From a checkpoint of a small transformer trained on Wikipedia.
Architecture: rotary positions, embeddings untied during training, local attention windows, an embedding shortcut, skips across layers.
Each number is 50 + 10 x the weight over its row's rms, rounded and kept within 0 to 99. Layers, rows and columns count from 0. The size before them is the row's rms in percent of the matrix's.

# k: layer 4 attention key, 192x192, rms 0.0967, rows 64-127, columns 0-47
# q: layer 4 attention query, 192x192, rms 0.099, rows 65-127, columns 0-47
# v: layer 4 attention value, 192x192, rms 0.0834, rows 64-69, columns 0-47
# o: layer 4 attention output (transposed), 192x192, rms 0.0916, rows 64-68, columns 0-47
k64 088:50 52 56 53 50 51 62 58 52 48 43 48 52 58 47 47 57 58 53 56 39 56 37 80 34 63 53 49 65 47 79 41 44 39 48 42 63 51 50 45 40 71 40 41 45 40 44 30
q65 093:57 60 47 48 34 49 45 39 46 49 55 41 36 40 47 35 55 42 59 56 47 66 46 50 50 54 62 33 59 51 48 40 49 70 58 44 39 57 48 55 60 36 53 26 59 48 51 51
k65 078:43 64 30 47 54 47 30 39 53 55 57 42 45 68 46 51 57 57 70 38 61 48 33 71 49 47 53 52 34 39 58 57 49 49 58 41 56 47 46 42 53 55 31 51 42 46 39 41
q66 097:57 51 39 51 51 47 63 46 40 41 63 64 42 53 55 35 57 47 55 55 42 63 42 47 53 36 65 44 50 58 55 56 48 57 61 51 31 33 47 47 61 45 42 41 64 63 51 39
k66 084:45 42 51 48 67 39 51 56 60 52 54 62 51 52 51 48 39 41 47 71 52 55 45 50 48 62 69 37 38 27 52 53 53 61 63 56 62 39 44 42 45 72 44 56 54 64 43 31
q67 111:46 31 46 58 64 66 45 55 35 43 70 65 45 39 46 49 51 51 48 53 49 66 44 53 56 31 53 43 39 64 55 53 35 60 45 50 36 44 49 49 52 53 67 49 39 65 54 36
k67 089:58 50 32 54 43 33 49 56 46 45 51 52 57 41 42 58 30 83 41 62 54 54 46 45 37 49 64 38 42 35 71 47 54 48 56 40 45 51 51 27 51 58 52 72 36 61 39 43
q68 090:51 50 49 31 46 25 65 32 56 46 54 51 51 59 62 33 47 61 50 60 32 33 44 45 49 48 44 48 48 24 47 55 53 66 68 39 49 50 47 51 49 54 40 43 54 51 56 54
k68 091:43 47 55 49 58 78 63 39 48 51 58 51 28 60 42 35 72 19 78 49 48 49 55 52 60 55 44 63 63 47 34 49 49 63 35 67 47 57 48 58 50 45 50 44 59 38 49 46
q69 077:51 48 53 43 28 21 31 50 58 49 64 56 50 42 58 52 59 61 40 31 42 50 45 49 38 51 51 54 33 50 47 58 64 55 36 48 54 52 42 40 37 28 36 63 62 64 54 51
k69 075:51 21 49 58 52 64 48 66 52 55 60 74 40 41 45 48 53 48 59 44 57 66 47 57 44 17 60 36 54 43 34 65 40 37 48 57 49 51 47 41 46 43 45 61 55 56 53 33
q70 107:49 48 31 71 42 61 40 63 41 61 55 53 41 36 50 60 49 66 62 43 59 59 48 53 51 40 54 48 40 58 62 45 40 50 43 50 27 53 44 50 54 41 54 61 42 56 65 34
k70 089:52 55 52 58 64 43 52 45 56 50 40 42 79 50 75 63 52 56 27 57 52 58 48 59 58 37 44 38 50 50 66 37 36 43 45 35 35 56 55 50 61 53 67 65 45 61 38 63
q71 077:54 63 38 63 68 68 40 74 61 52 44 58 64 62 47 59 53 53 55 48 55 37 61 49 53 40 46 45 72 56 44 27 64 65 36 46 54 53 46 38 53 60 64 46 45 36 59 58
k71 120:64 59 33 54 60 24 49 39 58 45 45 40 64 47 55 61 50 51 33 65 51 60 63 45 55 52 45 48 53 52 70 43 45 62 57 33 33 54 43 61 62 43 63 48 46 57 57 67
q72 113:32 57 44 40 51 32 50 53 72 53 33 51 68 57 44 40 37 60 52 61 31 37 46 32 56 50 48 59 57 32 58 36 47 40 47 36 57 45 54 69 39 57 54 50 49 53 46 48
k72 103:54 43 57 40 38 55 66 38 50 32 45 44 43 43 51 35 37 07 47 42 58 40 52 39 52 49 57 61 49 68 26 55 50 59 40 66 60 39 44 48 52 71 65 34 41 58 62 32
q73 100:47 52 51 52 45 65 43 54 29 49 47 62 31 63 22 58 52 52 59 34 51 66 27 39 72 60 54 65 46 69 38 51 32 60 49 66 59 49 35 46 39 40 48 45 43 52 55 44
k73 116:64 48 55 60 52 36 64 32 64 50 55 43 56 52 54 55 45 32 22 83 49 51 68 47 53 52 43 42 51 38 49 37 47 61 45 36 61 57 56 38 69 39 59 55 60 47 50 58
q74 096:28 40 47 53 59 70 58 42 43 35 46 58 45 52 36 50 49 54 46 37 52 51 45 49 61 41 64 42 49 52 49 54 61 60 49 59 55 33 68 57 52 53 44 47 55 56 33 53
k74 096:66 63 69 49 43 37 40 52 47 55 56 56 46 50 42 60 26 56 28 80 47 44 51 40 40 58 43 46 54 35 43 49 40 57 48 55 58 44 52 24 61 48 54 52 56 32 58 48
q75 160:63 26 51 64 67 76 43 60 24 50 59 59 32 43 42 58 72 30 44 44 60 66 44 63 35 45 52 51 42 67 39 65 41 50 48 72 59 50 45 38 53 35 48 56 56 44 41 47
k75 088:50 61 57 57 58 40 57 45 46 65 42 39 58 60 51 63 52 64 28 77 56 63 49 51 47 56 34 38 61 38 77 52 54 44 35 35 54 58 52 42 62 57 57 46 61 59 47 68
q76 081:65 43 51 66 59 75 40 60 47 61 24 61 34 37 28 55 49 38 50 45 61 69 51 50 68 57 51 77 55 43 48 37 33 46 55 65 54 38 43 34 45 48 54 55 40 52 39 33
k76 106:69 58 54 63 55 43 50 33 63 32 50 35 48 59 55 59 62 40 34 90 55 44 45 54 52 48 43 28 56 54 53 32 46 51 45 32 37 63 48 51 49 46 68 59 54 42 47 64
q77 086:47 51 67 48 42 42 50 37 35 56 56 49 60 73 36 62 50 57 39 36 60 57 35 48 72 57 66 50 50 59 36 42 57 38 36 42 77 52 44 47 46 52 41 54 49 47 56 34
k77 091:52 53 45 58 54 59 49 50 37 63 59 42 52 32 60 57 46 51 48 38 47 52 48 52 48 74 35 53 52 42 59 59 51 41 60 31 44 41 46 46 56 29 34 55 67 40 39 56
q78 103:50 52 37 53 27 39 52 54 50 44 37 35 68 44 51 43 53 41 52 36 48 52 46 58 52 57 42 49 57 42 47 54 62 59 59 44 26 53 45 55 37 35 58 33 46 33 48 62
k78 106:44 70 72 53 69 42 53 56 48 62 55 58 49 51 65 47 40 51 67 37 59 66 72 52 44 54 67 52 56 61 43 54 41 51 51 58 57 48 55 51 49 48 49 58 47 66 55 32
q79 097:36 57 66 47 37 46 63 45 44 58 60 41 49 64 36 45 52 42 57 39 58 35 31 42 71 71 50 57 61 48 30 61 51 47 56 47 50 38 40 50 44 23 48 50 62 46 42 51
k79 097:46 48 50 64 50 56 36 53 45 57 45 48 60 37 56 45 45 36 74 33 53 65 67 49 39 48 56 48 50 42 53 56 45 57 53 41 61 50 61 30 50 51 49 51 60 41 38 41
q80 113:59 36 56 47 71 39 57 62 45 45 54 76 47 36 40 48 52 60 40 50 53 58 54 56 43 38 61 51 37 41 55 54 49 39 51 51 55 57 62 36 39 66 41 53 46 74 54 25
k80 108:44 34 43 50 51 55 60 51 55 46 56 59 68 53 37 41 35 56 54 68 52 37 52 52 28 20 51 53 49 22 55 56 53 53 52 52 39 43 52 52 37 61 52 59 44 60 47 34
q81 113:66 29 50 49 58 40 52 61 53 42 56 67 45 33 43 42 55 70 46 61 29 56 37 57 41 38 59 42 38 45 67 57 41 55 47 60 44 50 60 41 34 54 60 56 47 70 43 28
k81 100:53 35 51 47 48 32 67 61 59 53 51 60 54 54 43 38 32 53 48 69 41 32 41 42 29 36 53 41 50 35 45 57 54 59 56 55 57 46 53 38 51 65 44 64 58 54 62 30
q82 116:55 26 56 57 62 56 45 46 32 33 62 73 51 28 49 61 49 59 51 59 44 62 42 69 56 34 58 41 44 51 63 49 36 58 43 45 55 54 50 51 56 52 65 50 44 61 47 32
k82 088:56 45 43 50 50 36 47 44 56 42 56 44 52 36 44 48 37 64 52 65 43 41 57 29 40 36 59 39 49 39 54 58 55 66 52 40 46 54 51 32 47 62 50 71 37 57 43 38
q83 091:50 46 49 47 40 40 38 58 77 40 42 51 71 24 53 60 31 60 37 55 61 54 61 41 48 35 39 64 47 58 54 47 46 30 34 57 56 62 42 58 36 53 61 70 37 39 50 52
k83 085:42 51 44 55 47 52 40 52 43 46 48 42 48 43 48 61 57 50 48 32 43 36 47 51 51 37 52 44 44 76 50 42 57 44 47 61 47 50 61 65 51 41 49 41 35 46 62 56
q84 098:55 50 56 57 53 74 58 48 37 56 52 55 53 65 43 54 46 56 60 49 55 43 34 68 51 49 49 41 56 48 57 59 43 70 54 53 44 51 53 53 52 56 60 36 50 52 49 45
k84 101:56 49 60 36 42 40 60 44 64 29 53 51 65 63 61 28 29 43 23 57 46 46 59 46 55 56 51 57 53 37 43 41 39 49 42 41 49 52 66 39 67 64 53 57 62 63 39 69
q85 102:57 28 52 67 60 62 58 46 26 55 61 53 23 48 47 52 70 43 60 43 46 59 38 63 44 59 55 44 36 41 52 62 54 60 67 38 34 44 50 35 55 57 45 51 49 53 50 37
k85 098:51 47 57 69 63 42 37 56 43 54 49 47 57 48 70 65 43 77 40 64 62 67 38 58 42 51 59 37 39 35 52 43 45 40 48 26 48 62 44 43 50 50 49 63 42 67 27 52
q86 100:43 60 61 28 35 30 49 50 55 48 69 45 59 67 63 47 39 58 39 57 49 50 51 31 53 42 52 57 50 58 46 45 51 56 37 41 45 55 30 44 45 66 47 48 48 39 53 56
k86 104:41 49 55 19 58 69 48 44 53 46 43 49 55 59 51 31 55 42 46 44 42 50 51 54 59 54 26 66 63 61 44 56 51 46 35 66 58 47 53 65 48 63 37 26 62 50 65 56
q87 091:48 51 49 59 48 42 38 47 37 31 26 54 54 46 39 40 36 56 71 59 35 61 57 51 53 28 56 59 54 57 44 52 62 28 57 58 60 46 37 55 58 52 56 50 67 60 52 53
k87 112:57 51 38 50 61 55 50 55 58 51 65 46 60 41 59 46 57 45 44 42 41 37 51 53 52 57 38 49 47 57 46 51 31 58 46 53 35 45 63 48 59 30 63 55 45 39 57 53
q88 103:64 53 57 44 40 39 24 55 76 50 53 54 63 39 59 58 59 44 50 52 58 40 58 43 47 38 46 42 35 41 40 59 52 54 61 48 39 51 67 36 48 56 54 59 36 37 50 50
k88 090:49 35 52 58 35 46 55 60 42 42 60 41 48 50 45 41 61 58 47 47 59 43 47 51 56 62 67 58 49 53 43 50 70 58 60 50 53 66 48 62 37 39 31 55 52 39 59 63
q89 084:51 42 41 30 31 31 55 43 54 17 69 43 50 31 66 34 51 37 46 55 41 59 50 47 56 45 53 39 36 49 44 65 33 63 54 43 49 52 43 54 56 56 37 46 55 47 54 49
k89 097:42 43 50 47 46 68 37 60 35 63 50 64 29 53 28 48 46 53 69 45 48 45 45 57 40 63 48 69 52 48 39 70 62 53 49 63 53 58 46 60 38 47 27 51 53 49 64 46
q90 093:69 45 48 50 58 55 53 52 52 51 47 44 66 61 63 50 54 46 29 78 43 41 67 57 42 49 39 57 36 32 56 56 46 52 56 40 45 50 63 61 62 56 53 69 28 50 55 28
k90 100:25 49 58 42 43 50 61 52 45 50 50 59 54 53 59 48 58 57 53 47 41 58 38 58 44 34 35 37 53 64 72 48 63 42 70 41 64 39 51 79 50 54 43 55 47 52 51 50
q91 106:80 42 54 55 35 50 45 49 53 47 52 52 46 50 49 52 61 49 51 42 51 53 74 59 37 55 50 55 48 66 53 42 60 42 55 47 41 42 63 33 58 70 66 40 68 51 36 45
k91 103:42 48 50 45 40 50 43 58 49 45 53 53 75 58 53 55 43 68 56 63 45 31 32 64 37 38 50 54 50 28 44 56 46 39 39 53 33 59 57 59 37 50 43 73 57 39 57 35
q92 087:54 66 45 59 65 61 45 54 50 79 41 42 58 56 56 54 39 65 46 46 55 48 53 34 52 49 50 47 57 42 74 34 65 44 50 43 54 60 43 46 58 59 60 61 50 54 61 54
k92 097:46 56 48 42 58 43 34 46 72 22 52 36 62 48 71 48 62 53 44 50 52 46 51 51 56 59 36 60 54 53 60 44 42 36 52 43 28 60 53 48 57 52 67 58 49 59 40 60
q93 090:34 55 43 47 62 48 48 44 68 61 66 41 72 61 57 45 45 57 47 55 45 39 46 30 48 46 56 37 50 66 55 40 61 51 48 63 43 57 53 56 46 66 43 44 56 47 57 50
k93 104:62 49 56 32 49 39 75 46 63 36 52 42 61 49 39 30 55 38 36 45 60 39 40 62 49 58 52 60 67 51 56 49 45 50 52 53 51 38 45 71 53 61 59 49 33 53 59 59
q94 080:43 54 70 58 52 65 46 53 56 62 44 59 48 54 36 51 57 44 72 37 59 44 40 55 50 57 49 44 64 53 49 61 43 74 51 63 42 51 54 49 55 36 51 45 42 46 32 53
k94 093:78 49 66 58 57 31 56 37 64 34 52 55 63 53 46 44 53 40 32 58 57 59 67 48 42 47 59 37 49 46 51 31 46 58 49 37 55 52 53 45 66 42 67 59 54 55 53 47
q95 100:32 52 46 51 71 57 68 44 52 61 46 42 36 51 34 39 33 53 47 36 46 60 48 55 63 50 56 49 71 48 52 49 39 44 51 47 46 54 45 39 50 54 44 60 59 39 49 55
k95 094:66 52 76 48 44 57 39 50 50 53 52 34 66 30 41 58 47 40 43 46 57 30 42 54 44 83 63 48 52 46 66 57 44 51 29 67 67 42 47 55 60 51 53 31 43 46 56 51
q96 087:50 45 46 53 56 47 48 36 42 49 51 55 54 52 46 54 44 39 52 50 57 70 37 56 69 52 64 52 49 49 54 45 44 35 44 50 69 60 46 49 71 61 63 39 57 62 59 45
k96 092:56 66 39 39 34 48 45 42 52 50 78 45 42 65 35 42 48 53 56 46 39 25 37 50 52 49 50 46 31 69 43 47 52 54 61 69 38 32 46 42 36 39 37 56 58 46 50 53
q97 099:52 47 46 46 51 57 72 58 46 37 50 53 47 39 32 64 58 49 34 59 52 50 55 67 62 48 34 52 69 49 59 62 45 50 54 26 53 27 25 44 44 45 55 38 47 56 43 54
k97 098:44 58 36 50 67 61 17 52 45 57 34 45 53 53 49 64 40 45 55 65 52 43 58 45 35 53 46 64 43 48 35 56 37 45 47 51 39 53 49 43 40 54 64 42 45 63 55 32
q98 113:82 34 47 52 52 56 50 52 35 55 54 58 23 44 62 64 72 33 32 54 76 51 67 57 43 59 39 57 61 46 39 50 51 56 64 55 49 63 48 44 49 54 62 56 62 50 35 50
k98 086:31 56 40 44 50 53 51 65 33 77 41 45 50 64 50 71 38 86 61 47 55 46 48 46 41 34 44 60 47 46 47 56 54 39 50 52 33 44 42 46 34 70 37 55 51 57 58 36
q99 104:34 67 64 45 46 54 48 41 51 42 55 55 41 63 54 32 40 66 80 36 44 51 33 49 58 38 42 27 38 65 58 49 59 67 44 52 58 45 57 61 58 58 47 44 62 69 78 55
k99 093:42 35 36 44 54 43 37 51 63 40 55 58 40 54 48 46 50 55 45 46 44 45 47 36 55 51 61 60 41 33 37 50 61 58 41 64 58 68 70 35 61 44 51 58 58 53 59 41
q100 090:63 38 59 59 44 46 30 74 41 50 37 51 50 43 44 49 70 43 68 34 42 76 64 65 29 52 47 53 56 56 47 48 50 60 36 46 26 54 57 41 35 36 61 42 36 33 43 62
k100 110:54 68 64 59 70 42 44 36 40 53 49 47 53 48 61 64 46 64 35 58 74 54 48 63 39 61 61 51 56 45 46 55 62 59 42 46 34 73 53 50 52 46 58 49 52 56 52 45
q101 089:73 50 54 72 61 76 55 40 38 60 26 64 37 55 43 61 59 75 52 38 61 71 58 67 45 47 46 39 53 62 52 38 60 50 47 51 45 59 55 49 53 60 58 51 38 57 51 58
k101 087:45 63 49 46 56 43 50 49 58 47 50 30 65 55 70 67 54 59 37 56 51 35 55 39 59 61 44 57 39 49 65 40 45 48 51 44 31 44 57 54 61 50 54 59 52 52 42 53
q102 081:69 43 67 46 48 32 55 51 43 37 46 50 45 49 48 43 42 32 56 49 39 52 59 63 47 75 51 58 53 66 41 57 49 35 61 51 65 37 47 61 35 44 37 38 59 58 38 40
k102 089:47 40 59 58 37 62 58 47 41 54 50 50 36 50 42 47 55 32 75 36 45 50 43 48 56 47 69 46 58 63 41 53 59 51 52 60 57 39 47 54 46 50 48 43 53 55 52 43
q103 101:44 47 47 36 58 50 59 52 44 57 64 61 31 52 52 67 61 47 37 61 68 44 63 45 61 51 35 61 40 40 50 59 35 67 55 52 42 55 44 57 28 57 33 53 50 49 46 58
k103 109:37 49 43 50 44 51 47 50 35 49 46 49 36 47 42 49 32 43 56 67 54 40 48 47 46 52 43 61 33 43 39 61 45 54 45 61 49 41 54 38 53 71 48 42 57 54 53 45
q104 096:40 44 59 47 49 46 48 56 66 48 37 37 61 62 48 45 51 52 72 54 36 28 64 48 40 46 47 38 33 58 56 70 63 54 48 60 38 50 62 62 40 50 35 36 38 48 45 51
k104 092:49 42 63 49 51 48 70 36 60 29 49 53 37 37 54 40 40 28 60 34 62 72 46 45 46 59 67 51 52 56 58 57 57 58 56 47 67 40 55 66 51 57 70 43 49 55 55 39
q105 087:60 46 52 55 60 44 44 56 45 59 28 61 55 38 33 51 69 37 29 45 51 58 54 60 59 62 38 58 71 48 35 41 37 41 54 42 53 52 33 53 47 40 60 42 48 58 50 41
k105 099:61 66 40 61 47 38 64 49 45 48 61 40 53 55 59 48 40 52 36 47 42 44 52 51 44 47 58 49 51 52 44 44 49 52 31 55 33 37 52 47 59 51 59 53 37 59 65 41
q106 095:66 50 58 59 45 69 47 43 43 47 38 67 59 53 47 52 47 41 58 41 45 57 37 75 46 35 44 46 46 61 55 57 47 48 55 55 69 43 39 36 73 54 67 38 45 61 49 29
k106 098:65 57 48 53 66 46 47 46 48 59 57 38 56 70 49 53 87 71 36 51 29 38 41 55 63 47 47 44 29 52 55 33 46 40 57 46 38 59 60 49 48 32 47 69 51 53 54 58
q107 110:36 55 49 48 44 51 61 55 43 50 54 60 43 55 69 45 73 64 74 40 56 56 72 70 32 35 35 38 46 58 51 61 54 58 59 45 36 51 55 67 52 45 36 46 60 40 56 62
k107 101:46 56 46 50 56 49 38 55 47 51 34 63 50 50 38 58 24 55 67 59 48 68 63 39 38 34 45 40 33 40 52 53 47 70 46 42 41 40 67 50 61 51 53 53 48 58 58 61
q108 090:42 48 45 41 48 30 48 45 57 52 54 45 65 50 60 65 64 62 40 58 43 29 47 50 42 54 46 39 30 45 55 62 55 64 47 54 37 47 46 61 42 36 43 37 43 52 31 59
k108 118:48 48 59 47 47 59 60 62 38 51 36 44 41 47 56 43 43 41 54 31 68 57 48 45 47 53 49 57 57 57 43 61 46 38 38 64 54 37 43 53 40 67 46 47 48 63 52 26
q109 086:46 53 57 42 44 56 47 39 63 31 60 67 60 39 51 37 60 52 34 50 43 50 57 56 56 39 63 53 45 50 58 75 48 44 58 51 52 42 75 46 68 55 52 45 61 71 46 57
k109 092:60 38 45 50 39 59 46 74 40 58 53 59 44 45 25 41 65 58 55 38 48 26 48 40 43 40 64 49 43 48 45 43 62 51 51 65 44 58 48 32 34 47 44 65 45 32 62 43
q110 098:38 62 45 41 48 37 61 55 55 69 69 49 47 47 60 65 40 60 42 48 55 65 39 33 56 51 51 53 54 46 51 57 46 32 35 38 49 49 26 46 46 54 51 53 50 46 68 57
k110 089:55 49 45 41 53 58 48 47 54 49 63 45 59 58 47 32 69 45 67 52 44 47 60 49 66 45 57 55 43 58 50 55 58 51 60 64 72 56 39 51 42 39 37 46 38 51 50 63
q111 138:40 63 38 41 39 30 41 50 74 55 39 37 57 57 53 40 24 60 55 58 37 35 59 28 54 54 43 64 57 35 64 37 55 57 48 39 32 56 52 55 40 55 56 60 46 43 56 58
k111 112:35 35 68 43 42 53 55 44 58 38 68 65 45 48 60 41 50 39 57 48 66 48 56 56 57 49 80 56 63 52 38 59 54 52 55 65 64 49 60 53 54 48 41 40 56 45 59 43
q112 086:44 37 40 47 59 52 51 82 46 47 42 43 63 35 45 31 70 40 39 41 33 63 52 42 55 60 45 45 41 28 48 67 37 59 44 42 34 38 47 52 54 38 51 42 50 44 35 56
k112 113:42 55 59 52 36 55 43 44 41 56 49 57 48 56 57 57 41 36 61 66 64 57 35 56 35 54 62 71 50 49 29 62 56 46 49 71 53 54 41 53 34 59 65 55 44 50 61 41
q113 088:52 57 44 41 55 40 42 50 60 56 55 44 37 54 57 56 45 73 52 50 51 40 45 21 34 47 57 53 51 63 55 36 61 61 52 50 40 57 63 54 34 59 35 68 45 33 57 65
k113 104:39 28 54 46 43 44 59 49 74 38 39 44 60 47 51 46 49 39 38 73 70 55 47 54 53 54 42 45 79 27 45 54 66 55 52 51 63 43 62 61 66 47 45 53 64 50 34 62
q114 120:44 51 55 45 39 38 49 70 65 54 45 40 64 44 55 57 48 66 42 57 58 29 51 49 54 56 41 59 67 40 41 54 59 42 47 33 46 54 55 47 20 50 51 50 34 35 40 66
k114 090:46 43 49 58 63 54 53 44 46 43 44 39 72 41 70 45 36 37 43 49 46 66 78 56 56 67 54 58 43 64 44 48 49 53 54 40 51 50 42 61 55 42 53 38 41 52 55 51
q115 097:44 38 56 59 48 58 35 49 45 51 44 43 62 46 51 57 51 34 51 68 49 44 61 55 26 47 55 45 36 34 62 59 59 44 46 63 59 52 63 42 59 48 67 50 44 48 49 46
k115 097:46 58 60 59 67 50 46 59 50 55 48 60 45 54 44 45 58 70 32 38 56 57 28 39 40 43 39 50 64 37 76 47 47 37 40 39 47 71 47 29 53 60 61 39 51 53 40 52
q116 095:47 68 52 38 25 26 53 37 41 50 59 34 59 55 58 36 40 44 60 43 44 33 38 51 47 61 57 38 40 39 61 47 55 48 55 35 62 46 36 65 40 33 48 37 50 47 44 54
k116 092:41 44 47 46 52 65 41 49 38 60 39 59 30 44 43 35 49 35 78 26 64 65 52 46 41 47 57 55 63 54 33 56 53 44 53 46 49 39 49 56 46 55 40 48 51 60 45 30
q117 103:42 65 53 46 33 37 48 50 52 53 54 46 65 54 52 53 28 60 57 40 39 43 33 52 64 66 50 59 51 54 43 33 55 52 52 45 50 50 38 67 38 31 33 50 38 54 68 39
k117 103:63 47 54 54 57 55 54 60 43 60 47 46 39 43 68 39 70 42 47 36 37 51 85 45 58 60 63 55 48 69 37 59 33 53 45 55 61 44 47 48 64 35 45 55 53 56 52 41
q118 101:37 62 40 43 42 38 55 49 62 66 56 43 58 60 51 48 25 61 33 49 41 38 42 26 51 71 53 69 59 37 54 36 52 57 55 47 56 49 44 57 51 53 47 61 46 49 48 48
k118 105:57 28 55 45 43 56 51 56 60 43 40 51 61 49 64 31 56 21 55 72 62 48 63 44 52 42 49 57 60 49 48 65 41 40 42 52 69 31 52 56 57 43 50 48 55 54 55 51
q119 091:51 58 66 46 48 49 48 49 22 45 57 47 36 53 51 45 54 53 61 33 42 76 68 49 43 57 46 43 54 61 52 52 33 56 36 41 45 68 44 57 43 39 31 70 55 45 60 61
k119 095:49 44 31 58 54 56 42 49 53 55 39 61 37 43 49 63 43 55 57 32 61 73 45 44 44 58 49 52 62 41 54 66 67 55 52 35 48 55 54 55 54 57 53 44 60 58 40 63
q120 094:56 59 64 63 51 55 40 63 53 74 47 47 41 66 38 76 53 47 59 32 53 39 57 57 33 62 48 51 55 50 51 42 37 58 44 47 60 46 42 38 54 30 52 52 62 42 46 59
k120 094:62 58 33 63 57 39 62 39 63 39 51 39 60 57 63 50 68 53 49 46 68 61 66 63 66 39 59 56 47 57 52 30 56 34 53 25 38 46 43 49 53 41 61 59 60 54 38 53
q121 092:50 50 53 46 34 39 47 54 27 55 57 43 65 36 56 56 55 46 43 30 41 61 32 51 60 62 62 48 26 43 44 53 53 47 50 46 68 49 29 35 56 44 37 41 44 23 47 48
k121 113:61 57 53 63 58 70 35 52 30 68 51 55 50 51 47 47 68 51 62 54 53 58 43 65 52 58 48 58 58 61 43 60 46 33 49 44 41 57 32 56 40 28 40 69 54 49 50 51
q122 090:61 44 50 70 51 53 46 59 59 32 31 43 52 31 44 61 52 42 56 57 55 71 61 55 31 45 51 57 77 31 34 49 54 46 54 38 55 47 45 34 56 52 65 50 55 44 52 46
k122 124:64 58 53 58 54 48 45 43 58 49 46 47 64 55 53 68 49 60 32 58 41 52 51 51 45 47 29 36 58 41 61 37 55 52 42 26 34 60 51 52 64 42 65 48 47 48 44 78
q123 094:45 59 60 43 42 31 32 56 54 45 55 52 53 42 50 52 62 46 56 44 42 43 33 52 31 44 51 38 60 37 49 69 45 51 34 55 44 27 48 51 44 24 58 50 49 59 42 60
k123 101:45 47 34 58 52 59 56 46 44 55 38 59 37 40 54 53 64 51 41 31 70 70 45 44 52 51 61 44 64 51 33 58 49 48 45 26 57 63 48 43 48 50 63 40 42 52 48 47
q124 128:64 38 48 56 50 69 51 49 25 53 46 60 37 46 39 61 66 19 29 49 66 64 47 54 58 67 54 54 35 44 43 57 45 61 59 58 62 55 37 45 58 39 54 45 54 45 37 45
k124 098:51 55 70 61 38 45 55 49 29 63 60 43 43 57 55 63 58 57 38 60 53 37 40 39 44 41 52 43 55 54 43 41 56 35 62 49 47 40 44 55 43 39 41 67 54 59 58 43
q125 100:52 48 50 58 61 66 47 73 42 58 46 60 36 27 62 57 63 50 53 37 77 61 40 59 41 46 45 51 46 47 49 52 28 62 51 72 39 35 56 51 53 39 51 47 50 57 42 59
k125 089:51 64 43 52 63 41 38 41 51 49 40 45 45 67 43 52 60 57 53 77 52 55 69 57 54 50 39 38 34 56 54 44 52 55 48 61 45 65 52 35 55 48 56 64 41 52 64 57
q126 078:60 63 58 61 58 67 53 59 51 66 44 43 49 59 48 59 53 55 64 34 72 36 60 68 45 50 39 42 72 55 42 47 41 64 60 61 42 52 53 40 59 55 60 50 57 40 42 64
k126 101:48 59 35 56 61 27 42 32 67 33 48 27 69 50 52 64 46 61 47 65 54 67 58 45 57 52 50 42 44 51 78 31 68 56 57 36 41 49 62 48 64 51 55 55 54 67 59 58
q127 090:57 49 54 39 37 26 45 57 48 52 55 38 51 44 64 34 35 56 57 45 37 47 38 58 45 40 38 53 50 43 63 61 50 39 46 44 36 55 44 57 48 38 46 65 51 46 60 67
k127 110:30 41 43 52 60 67 38 62 49 51 51 60 41 40 65 40 57 52 82 23 47 55 61 54 54 60 63 60 38 48 40 72 45 41 40 59 71 59 61 46 48 46 40 50 47 45 48 30
v64 097:55 37 50 52 46 58 43 49 42 39 64 49 30 48 48 45 50 46 74 42 52 52 82 36 58 27 54 52 26 75 52 48 47 65 63 45 39 54 58 53 43 52 41 61 74 52 40 51
o64 099:70 42 42 38 47 42 59 55 57 41 45 42 47 48 43 39 66 65 33 50 44 51 44 53 46 47 44 58 64 60 47 48 65 52 50 46 52 53 53 28 62 41 57 44 43 77 64 47
v65 083:50 64 50 50 52 48 52 51 40 62 57 41 54 68 56 45 49 58 26 52 70 42 30 58 40 54 44 47 66 30 40 59 44 39 38 48 40 54 44 51 52 42 46 50 57 52 47 69
o65 100:44 40 49 22 39 43 47 59 49 58 50 35 53 37 52 60 43 62 35 55 35 53 58 43 57 45 47 42 61 57 69 57 56 39 54 59 46 49 42 44 44 51 48 52 49 52 55 41
v66 092:47 49 63 49 55 54 61 59 53 38 42 57 55 48 31 48 60 41 46 61 61 44 38 57 48 38 51 46 48 68 48 48 58 59 40 61 42 39 58 49 51 51 38 46 38 56 45 55
o66 099:64 67 48 27 51 61 48 33 46 38 56 67 60 39 54 42 55 60 56 51 48 44 40 60 38 27 61 55 47 37 38 60 67 59 50 54 50 62 45 53 45 54 39 38 59 32 42 46
v67 092:55 58 48 53 54 47 64 63 44 53 21 39 55 49 41 38 35 55 65 59 42 48 36 38 56 54 59 47 65 32 41 57 45 42 40 46 43 57 51 45 56 44 53 49 54 50 38 52
o67 103:66 43 44 60 54 49 47 55 55 47 66 72 53 64 36 36 38 48 34 33 52 36 56 35 47 47 57 59 56 52 61 55 77 52 64 58 56 50 61 49 59 44 44 60 47 58 47 27
v68 093:50 50 55 49 41 51 48 48 51 44 53 57 61 62 77 56 48 62 46 61 33 45 44 57 19 45 27 49 41 46 52 52 70 54 43 53 57 33 46 58 46 45 50 53 50 52 49 48
o68 100:57 41 52 39 56 41 55 44 48 38 69 47 64 47 45 51 60 30 46 60 65 54 58 49 40 52 48 42 51 56 68 54 46 50 51 65 53 47 43 64 44 43 49 62 48 45 36 47
v69 087:54 64 55 50 57 47 50 52 31 45 31 43 46 62 50 46 51 47 35 68 50 49 58 34 70 50 66 59 58 24 51 48 31 40 46 37 54 51 53 52 41 53 49 51 61 46 47 52